From a checkpoint of a small transformer trained on Wikipedia: 10 layers.
Each number is 50 + 10 x the weight over the matrix's rms, rounded and kept within 0 to 99. Layers, rows and columns count from 0.

# layer 7 MLP down, 224x1344, rms 0.0325, rows 132-223, columns 768-815
52 39 42 63 30 47 44 67 45 48 61 55 40 67 54 49 61 42 56 48 59 64 45 60 60 56 58 54 58 52 27 51 58 60 67 60 51 68 42 49 30 51 54 33 46 42 40 43
41 35 37 54 35 51 59 39 70 64 48 61 53 52 84 49 53 49 43 69 45 41 56 55 50 52 49 45 31 53 48 38 42 54 42 28 55 47 56 54 49 66 44 60 54 48 57 50
26 65 46 37 60 50 50 28 46 49 39 54 58 43 70 57 45 52 44 37 50 52 42 55 43 50 48 48 67 47 56 41 32 57 41 39 61 28 55 43 37 47 37 25 60 48 34 50
39 57 42 57 47 52 55 51 41 51 68 46 47 57 36 45 42 48 52 55 48 56 57 50 43 47 57 45 43 62 54 49 50 50 52 47 45 44 51 60 46 60 41 44 49 44 68 52
48 57 45 53 44 50 45 48 58 35 51 47 61 53 61 47 51 50 56 32 45 54 57 56 49 62 36 44 53 43 66 40 31 53 38 55 50 57 48 62 61 52 47 64 69 43 54 43
53 24 50 37 55 50 47 52 55 63 39 41 45 37 38 52 49 32 49 54 55 58 50 40 44 59 44 55 67 30 38 51 37 50 47 55 51 54 63 43 59 38 45 66 49 50 60 59
48 53 48 38 41 50 49 53 64 39 49 49 57 48 60 47 45 40 53 52 45 36 35 47 45 56 62 42 51 56 39 52 57 53 40 44 40 31 36 59 42 48 80 68 53 68 47 49
41 64 51 55 19 47 51 40 43 46 56 51 29 46 55 56 45 62 39 54 42 51 41 63 48 49 43 55 46 51 52 51 55 49 55 55 45 38 64 48 53 39 60 43 46 55 55 67
44 52 48 41 30 47 43 60 51 51 46 36 38 52 55 47 49 49 74 35 53 42 59 68 46 47 53 45 40 62 63 34 41 45 52 39 56 45 63 62 50 49 31 54 59 52 50 29
45 40 35 44 31 50 44 64 39 45 44 56 54 44 68 54 53 67 54 50 57 72 50 39 52 72 43 47 55 51 54 38 41 42 49 51 58 76 55 50 48 56 57 67 63 62 50 61
60 60 42 53 48 51 53 58 58 64 72 67 53 60 69 64 55 49 50 51 61 49 29 25 53 59 35 65 47 55 43 60 39 47 56 41 48 49 40 40 44 50 65 48 50 70 42 35
62 34 64 57 65 52 54 49 44 33 49 49 42 40 45 53 50 46 52 48 40 50 51 54 54 31 41 59 53 45 54 64 53 61 45 56 48 41 78 52 44 29 53 44 48 46 43 40
50 38 54 32 37 50 52 57 43 50 57 57 47 57 42 40 54 51 48 41 45 53 53 25 41 64 59 39 36 58 38 57 53 72 60 54 46 44 53 38 45 51 33 48 60 41 35 69
55 50 44 33 55 48 49 62 49 43 50 51 55 55 51 61 61 54 41 49 40 60 44 45 39 31 60 59 44 56 44 48 32 49 40 56 51 54 53 60 58 64 56 48 48 53 43 68
59 74 48 47 83 50 59 46 31 19 62 41 45 38 66 54 43 68 45 50 40 17 43 44 34 35 67 44 34 55 57 48 63 34 52 53 46 52 61 51 48 50 58 82 42 61 48 42
46 55 52 31 36 51 52 48 57 49 43 44 47 64 49 48 52 56 61 64 54 36 49 50 42 53 43 45 59 47 58 47 65 59 52 61 59 68 55 52 57 48 46 20 37 61 54 34
35 51 54 66 66 50 48 56 55 45 55 28 64 66 68 56 54 40 48 39 45 43 45 54 49 56 36 55 55 58 47 50 28 61 50 60 52 49 61 43 53 48 49 50 60 49 59 65
33 45 50 51 56 50 52 37 37 75 55 41 61 65 58 47 48 49 49 46 48 44 48 44 45 67 39 49 51 61 67 60 51 58 52 41 54 51 56 47 41 37 70 62 48 62 48 38
35 47 48 55 55 52 50 40 67 62 33 50 42 45 56 45 48 59 54 24 45 32 48 59 56 48 47 52 40 42 44 51 42 45 57 43 47 49 37 44 43 61 52 60 52 58 54 63
58 34 54 66 46 51 52 54 74 69 53 62 37 49 42 43 48 55 40 59 31 43 57 41 48 35 50 51 50 44 54 47 55 42 56 41 55 60 43 36 36 46 50 58 28 52 41 35
53 70 58 61 46 48 52 45 39 53 58 56 45 51 59 55 63 72 54 21 56 65 39 41 49 39 62 45 44 46 45 56 60 65 46 48 51 74 65 47 48 32 54 32 50 61 53 30
55 38 52 47 56 50 52 59 37 58 35 61 26 45 59 44 45 57 50 63 35 46 51 48 47 45 45 58 48 25 54 28 52 52 52 54 58 34 47 67 30 39 53 56 57 53 57 42
36 39 40 30 29 50 43 65 53 45 40 56 63 30 70 53 50 36 44 59 51 48 40 61 35 36 44 50 52 38 48 48 51 45 66 60 56 46 65 53 54 49 81 61 56 40 57 42
66 42 43 52 64 50 47 42 43 49 46 52 37 52 40 53 46 57 54 52 65 55 54 62 44 37 51 50 56 47 38 37 59 56 39 44 54 53 55 50 43 45 51 54 43 47 59 52
55 64 45 61 51 49 52 22 55 47 46 39 38 63 50 43 51 54 70 35 49 55 55 71 38 48 44 54 73 39 44 56 43 57 47 40 47 43 43 71 49 48 46 50 72 52 60 43
47 62 49 67 41 49 62 51 46 47 57 61 63 45 62 49 53 64 47 15 64 55 36 50 62 38 49 47 41 44 37 50 49 57 44 31 52 47 44 35 56 25 42 45 42 51 47 62
54 48 60 31 62 51 44 60 47 43 53 37 45 50 54 54 45 52 44 55 40 66 36 59 49 12 58 36 37 41 42 37 59 52 45 50 53 22 51 57 56 61 67 52 46 53 44 62
58 42 48 44 44 49 53 33 63 76 47 39 35 57 45 48 48 51 49 42 54 63 57 44 54 61 51 46 46 48 50 54 54 42 50 53 55 71 49 45 32 43 45 26 56 39 38 53
65 56 30 70 50 51 49 43 52 45 37 66 38 32 47 50 54 30 42 54 47 51 53 41 56 33 62 42 60 25 45 60 60 54 52 42 38 47 38 50 43 46 44 70 56 55 40 48
54 64 50 48 60 50 53 42 63 47 45 61 47 43 36 56 48 71 50 57 62 55 35 56 54 39 51 46 41 46 51 48 30 44 45 61 47 47 53 56 44 49 33 37 40 38 54 63
59 49 33 49 58 49 51 62 39 40 64 65 46 47 41 49 60 58 53 59 46 44 46 52 55 52 65 51 41 36 65 65 15 69 59 64 54 55 37 66 36 63 25 05 48 34 72 64
46 56 51 53 60 53 48 47 30 29 51 38 45 51 32 37 40 27 49 74 43 43 37 54 65 43 58 64 59 27 37 54 63 44 65 34 43 65 65 51 49 47 47 58 52 48 45 40
21 50 40 46 46 49 49 45 37 64 40 67 56 42 39 49 47 57 55 37 57 56 42 44 49 64 37 54 66 38 62 41 49 56 45 67 48 55 20 40 61 40 38 68 50 51 62 47
57 46 52 29 55 49 48 55 45 65 40 56 47 50 60 40 55 47 46 43 47 34 62 57 52 62 60 43 59 48 35 56 67 50 50 51 51 42 63 57 49 32 49 53 49 52 55 59
44 59 48 62 28 52 45 57 55 52 48 36 33 53 55 56 49 53 60 47 34 48 50 58 55 65 62 33 48 32 48 56 66 61 62 46 58 30 32 53 38 60 51 53 19 42 53 46
40 62 54 55 52 50 49 50 48 46 46 58 49 42 46 54 41 70 46 57 53 47 43 56 45 65 42 50 47 63 47 49 65 48 51 40 45 58 58 46 34 51 44 41 51 55 63 31
44 44 51 43 62 51 51 52 65 29 46 42 54 44 40 51 63 29 47 51 64 47 53 53 47 43 37 48 36 46 41 50 54 66 49 55 49 49 67 24 50 45 39 36 44 27 45 58
40 37 68 39 42 48 50 69 49 46 47 32 67 49 82 44 44 37 54 43 61 56 53 34 65 50 52 47 39 52 54 53 41 37 49 69 47 47 62 54 44 63 62 54 40 52 38 48
57 47 48 35 66 50 52 43 57 53 54 38 49 52 40 39 39 29 33 44 72 49 45 48 39 16 57 59 55 63 63 48 51 34 40 56 45 43 43 49 55 58 52 40 54 47 47 45
50 49 54 56 82 51 51 58 65 55 63 63 55 40 53 44 54 42 57 63 44 55 46 31 52 48 60 44 50 46 47 46 21 61 49 44 49 38 54 42 50 45 50 49 44 54 52 22
54 63 52 49 57 52 50 58 61 76 48 25 49 37 43 45 52 34 55 54 37 43 51 55 53 47 65 55 43 61 30 58 35 47 65 48 54 69 67 47 54 58 53 67 44 44 42 74
61 56 37 33 51 52 41 26 46 52 59 36 57 54 47 47 47 51 47 43 45 56 31 53 50 66 43 49 53 48 41 49 49 72 42 51 50 38 49 32 45 54 55 41 64 42 60 68
39 55 64 48 65 49 46 40 43 49 40 58 46 43 19 58 50 41 45 43 43 64 32 58 51 55 49 52 60 30 55 30 34 63 52 66 53 56 45 41 61 57 58 44 48 54 54 48
45 70 58 57 42 52 47 15 57 32 35 39 41 47 57 51 48 46 65 53 60 39 55 40 52 47 50 59 59 45 39 45 28 63 41 59 36 41 62 76 53 42 61 40 48 51 56 34
49 45 35 73 47 47 47 44 55 54 62 50 25 53 55 47 46 61 74 44 56 32 62 44 43 59 40 41 42 44 39 57 76 43 55 46 42 43 48 37 51 35 39 50 66 51 44 58
66 55 45 54 26 49 45 49 41 62 68 36 36 66 49 51 54 41 67 40 49 45 32 51 63 45 55 48 61 57 59 39 43 56 43 48 53 50 56 57 49 54 52 50 54 38 51 53
47 58 40 49 43 48 42 68 65 46 52 43 67 56 47 50 52 49 42 50 66 30 57 61 53 55 56 58 52 44 61 41 51 58 46 42 49 58 55 43 74 32 40 49 39 49 60 52
44 52 72 52 40 48 49 48 63 56 54 47 53 43 58 55 46 48 51 72 37 45 56 47 58 50 56 48 45 49 65 33 14 24 57 61 48 55 57 47 56 60 54 55 64 45 41 64
60 55 50 35 44 50 54 52 58 43 44 44 57 54 40 56 47 42 62 44 44 60 32 55 40 27 46 48 57 42 40 54 72 62 45 73 46 38 54 57 60 73 44 60 72 51 58 50
56 33 41 55 71 52 54 66 59 64 46 39 60 43 52 61 46 33 48 37 62 62 34 42 47 44 47 58 52 69 53 49 51 38 41 48 51 54 50 48 62 57 62 63 63 44 38 60
47 48 48 64 46 51 51 61 64 69 59 36 62 41 49 50 35 57 45 59 68 51 41 42 46 52 41 50 75 48 39 42 37 48 58 60 41 40 44 33 40 31 40 37 44 44 63 42
53 45 37 37 65 48 51 45 61 25 64 41 60 38 60 46 60 45 53 77 67 42 42 38 54 35 47 34 41 55 73 47 21 32 48 39 58 54 57 58 54 47 40 50 55 62 53 36
48 41 62 42 69 49 59 55 67 36 61 58 40 39 42 45 45 73 52 57 40 58 52 70 36 58 44 46 62 54 46 60 40 64 52 51 48 70 37 38 41 54 69 18 41 44 49 43
49 45 51 48 63 49 42 51 49 59 66 39 56 55 52 64 49 53 39 65 54 60 50 61 39 55 55 57 61 64 53 50 29 48 55 48 41 45 43 46 50 41 59 58 53 45 60 41
55 56 57 59 39 49 44 39 66 49 51 49 46 53 37 52 43 58 39 62 44 32 40 44 54 58 54 54 58 77 56 53 43 77 53 50 55 36 48 60 58 48 39 52 72 52 50 58
35 42 65 59 49 50 46 35 53 37 47 14 58 48 47 51 48 63 51 64 49 45 50 48 58 46 43 46 63 64 49 51 38 60 41 64 64 58 49 35 45 42 51 52 47 44 56 71
41 61 22 52 54 47 58 67 38 47 48 51 56 44 65 58 53 46 55 37 38 69 66 31 58 53 51 49 56 41 40 35 65 58 57 42 45 36 42 53 53 41 45 45 53 58 43 61
40 57 38 53 39 51 59 57 44 42 71 54 37 53 39 49 57 44 32 53 42 45 48 58 50 53 55 42 37 63 51 54 32 33 44 53 45 63 41 62 36 40 45 43 45 58 48 34
57 45 68 63 38 52 42 62 48 44 48 43 55 52 56 50 50 68 61 56 50 57 49 48 57 25 42 48 70 26 50 55 46 57 60 37 56 22 61 55 46 34 44 35 34 45 44 44
46 63 45 61 61 51 39 45 49 82 41 16 46 53 53 44 43 67 54 59 48 66 63 42 40 38 49 50 64 30 60 52 57 53 45 55 47 45 56 45 51 40 40 40 44 51 36 71
46 43 40 57 47 51 47 37 58 37 65 68 46 35 41 59 42 36 62 57 40 50 35 68 63 41 40 44 48 45 44 60 63 66 58 51 55 33 66 43 44 57 55 47 61 64 49 35
37 54 57 46 41 51 48 30 47 65 42 52 67 48 45 40 51 48 43 54 47 51 63 44 53 61 48 44 47 57 46 39 43 55 53 54 53 61 42 36 49 48 74 53 50 36 49 68
41 30 54 46 69 51 45 66 51 68 52 54 54 51 61 58 49 45 36 49 42 56 53 45 54 27 46 48 63 54 73 50 31 51 40 59 47 57 57 70 35 32 70 53 38 43 43 76
36 48 50 56 61 51 46 42 48 49 54 48 51 49 51 52 52 49 47 50 63 30 54 42 34 57 58 40 51 33 42 40 36 51 58 50 40 31 66 42 49 58 68 62 72 47 49 60
51 68 69 56 55 52 44 53 56 58 57 43 45 44 53 53 50 53 51 44 64 27 31 46 63 30 44 35 44 66 60 51 38 36 54 45 42 37 41 32 52 59 63 59 65 46 47 46
46 39 50 56 49 50 50 58 52 17 50 50 47 39 47 52 42 70 55 64 54 59 63 56 54 70 46 44 61 47 47 51 57 46 44 41 37 52 53 44 52 47 46 56 52 46 49 67
71 40 40 47 62 50 43 60 70 38 42 22 53 44 47 54 50 50 57 61 63 46 63 58 57 52 59 59 51 68 54 42 49 51 49 54 57 44 47 42 49 51 64 55 50 54 58 50
52 54 44 50 36 50 47 51 38 64 61 57 50 44 51 64 48 48 56 32 53 50 67 57 45 40 36 51 41 48 43 44 63 52 23 44 47 44 56 20 57 56 40 39 40 48 47 37
40 38 60 71 37 51 46 52 70 52 45 60 41 39 49 42 56 67 47 60 57 26 65 45 49 50 66 48 48 63 51 41 56 58 52 45 49 45 57 43 52 52 57 56 63 52 39 48
55 41 60 55 60 52 34 30 47 45 56 63 37 39 39 48 39 46 46 64 46 51 49 44 51 47 53 42 41 46 60 63 60 61 50 48 40 39 79 50 60 46 37 62 45 55 50 41
43 39 54 48 34 51 48 40 41 49 58 54 47 44 42 44 59 59 58 61 63 40 62 63 50 68 49 54 42 65 49 59 38 47 48 43 60 64 63 42 52 44 73 37 55 36 48 45
45 67 71 43 66 48 54 50 33 44 56 61 56 53 56 57 48 63 50 40 66 45 65 36 40 47 52 44 43 50 53 59 48 32 46 56 52 46 63 59 51 52 51 60 30 51 75 58
53 29 41 39 38 50 48 63 48 55 60 41 54 69 77 63 58 67 59 56 71 54 60 68 39 52 47 44 50 53 51 59 52 42 48 60 52 69 55 34 64 64 44 60 68 50 42 61
65 61 34 48 56 48 50 53 38 72 50 63 66 44 39 52 44 37 32 32 56 26 43 51 50 62 48 57 40 28 60 42 33 62 67 64 58 50 43 43 56 43 51 60 52 59 53 42
26 62 68 19 36 49 51 54 54 69 50 49 73 41 37 53 58 54 55 72 51 44 63 39 50 41 55 37 50 61 55 49 38 45 52 39 51 37 68 50 42 60 58 41 48 40 50 27
41 44 67 39 44 51 54 53 59 65 36 34 52 67 61 59 51 56 45 52 43 26 56 28 53 46 54 42 53 68 49 46 57 59 50 53 55 45 61 58 51 52 57 54 43 50 52 55
62 71 64 64 49 50 51 36 54 47 39 41 40 60 52 52 48 74 68 46 49 47 33 53 50 41 40 52 54 63 49 43 63 54 46 43 50 48 47 59 65 48 53 40 53 47 60 60
68 33 45 45 58 51 59 50 42 60 28 65 55 55 41 53 47 36 47 51 58 66 57 54 43 59 40 46 59 53 35 40 64 69 51 47 49 32 32 63 52 61 62 67 47 39 69 53
47 55 41 49 44 49 47 74 56 44 81 57 55 48 64 42 39 51 38 48 32 62 51 35 58 58 45 45 46 48 65 33 50 57 59 45 46 64 30 51 59 62 41 46 44 40 54 62
46 50 46 42 32 51 54 74 43 52 52 45 43 63 54 68 49 66 41 51 46 30 64 62 51 52 53 45 56 56 42 53 46 42 43 63 47 52 38 45 48 56 67 28 61 40 65 39
59 50 43 51 64 51 60 23 52 69 54 62 48 44 51 54 54 38 40 53 66 58 56 68 54 74 55 45 42 61 49 43 62 45 49 70 52 55 39 61 66 53 44 52 53 46 53 55
66 50 63 43 42 48 50 66 54 50 42 67 57 37 43 55 35 34 55 25 41 64 38 46 53 32 38 51 49 42 37 54 34 37 47 51 46 69 61 54 36 51 41 17 44 50 46 45
46 32 57 47 68 50 53 55 46 62 52 50 45 29 48 55 45 66 45 49 57 53 68 56 27 57 57 46 46 50 35 54 65 46 46 32 63 67 41 49 39 53 57 75 40 43 45 45
59 40 41 58 53 48 55 41 43 41 65 47 41 52 50 56 40 44 41 51 46 52 52 57 58 45 26 59 58 48 47 64 49 49 64 65 57 47 71 50 61 65 57 46 65 54 59 45
43 36 60 33 47 49 51 45 44 51 47 71 61 40 44 69 54 36 61 39 42 53 47 47 41 48 46 43 56 40 46 42 65 47 45 57 46 55 37 50 43 56 47 49 32 49 53 45
40 52 54 51 42 49 51 59 56 51 29 53 58 27 42 52 46 37 35 32 49 38 34 47 51 41 49 47 62 45 44 42 37 36 61 40 60 59 55 41 41 71 58 55 43 49 51 61
76 49 42 54 36 52 48 68 55 49 44 49 46 39 52 37 35 53 46 48 65 68 40 55 58 34 56 48 32 57 42 43 42 36 50 41 48 48 43 54 50 40 62 43 51 53 20 55
71 59 34 42 75 50 45 18 51 32 52 48 54 44 43 32 47 57 42 31 44 43 61 38 54 55 59 46 48 62 42 49 37 47 50 58 54 60 57 47 41 48 59 20 54 34 55 46
42 56 74 48 48 51 56 57 44 40 48 76 35 56 63 36 53 52 45 30 45 51 35 45 53 55 43 55 65 58 55 45 53 77 51 56 41 38 68 41 45 48 60 55 57 42 46 66
62 62 31 32 35 50 53 52 56 42 64 43 52 40 46 47 46 39 41 20 63 54 39 63 49 50 48 56 58 58 52 41 60 45 35 63 51 28 52 52 47 30 55 51 51 55 52 48
33 49 61 45 44 51 55 50 58 27 45 44 42 44 37 59 68 41 62 48 42 31 46 43 49 57 47 48 47 50 36 51 58 50 60 59 48 64 39 30 56 44 43 60 47 63 54 42
45 50 36 99 27 51 53 44 72 73 37 21 59 55 34 40 54 57 49 38 55 99 57 45 39 41 51 40 53 37 46 56 61 55 52 47 60 34 64 73 46 60 33 47 37 52 60 89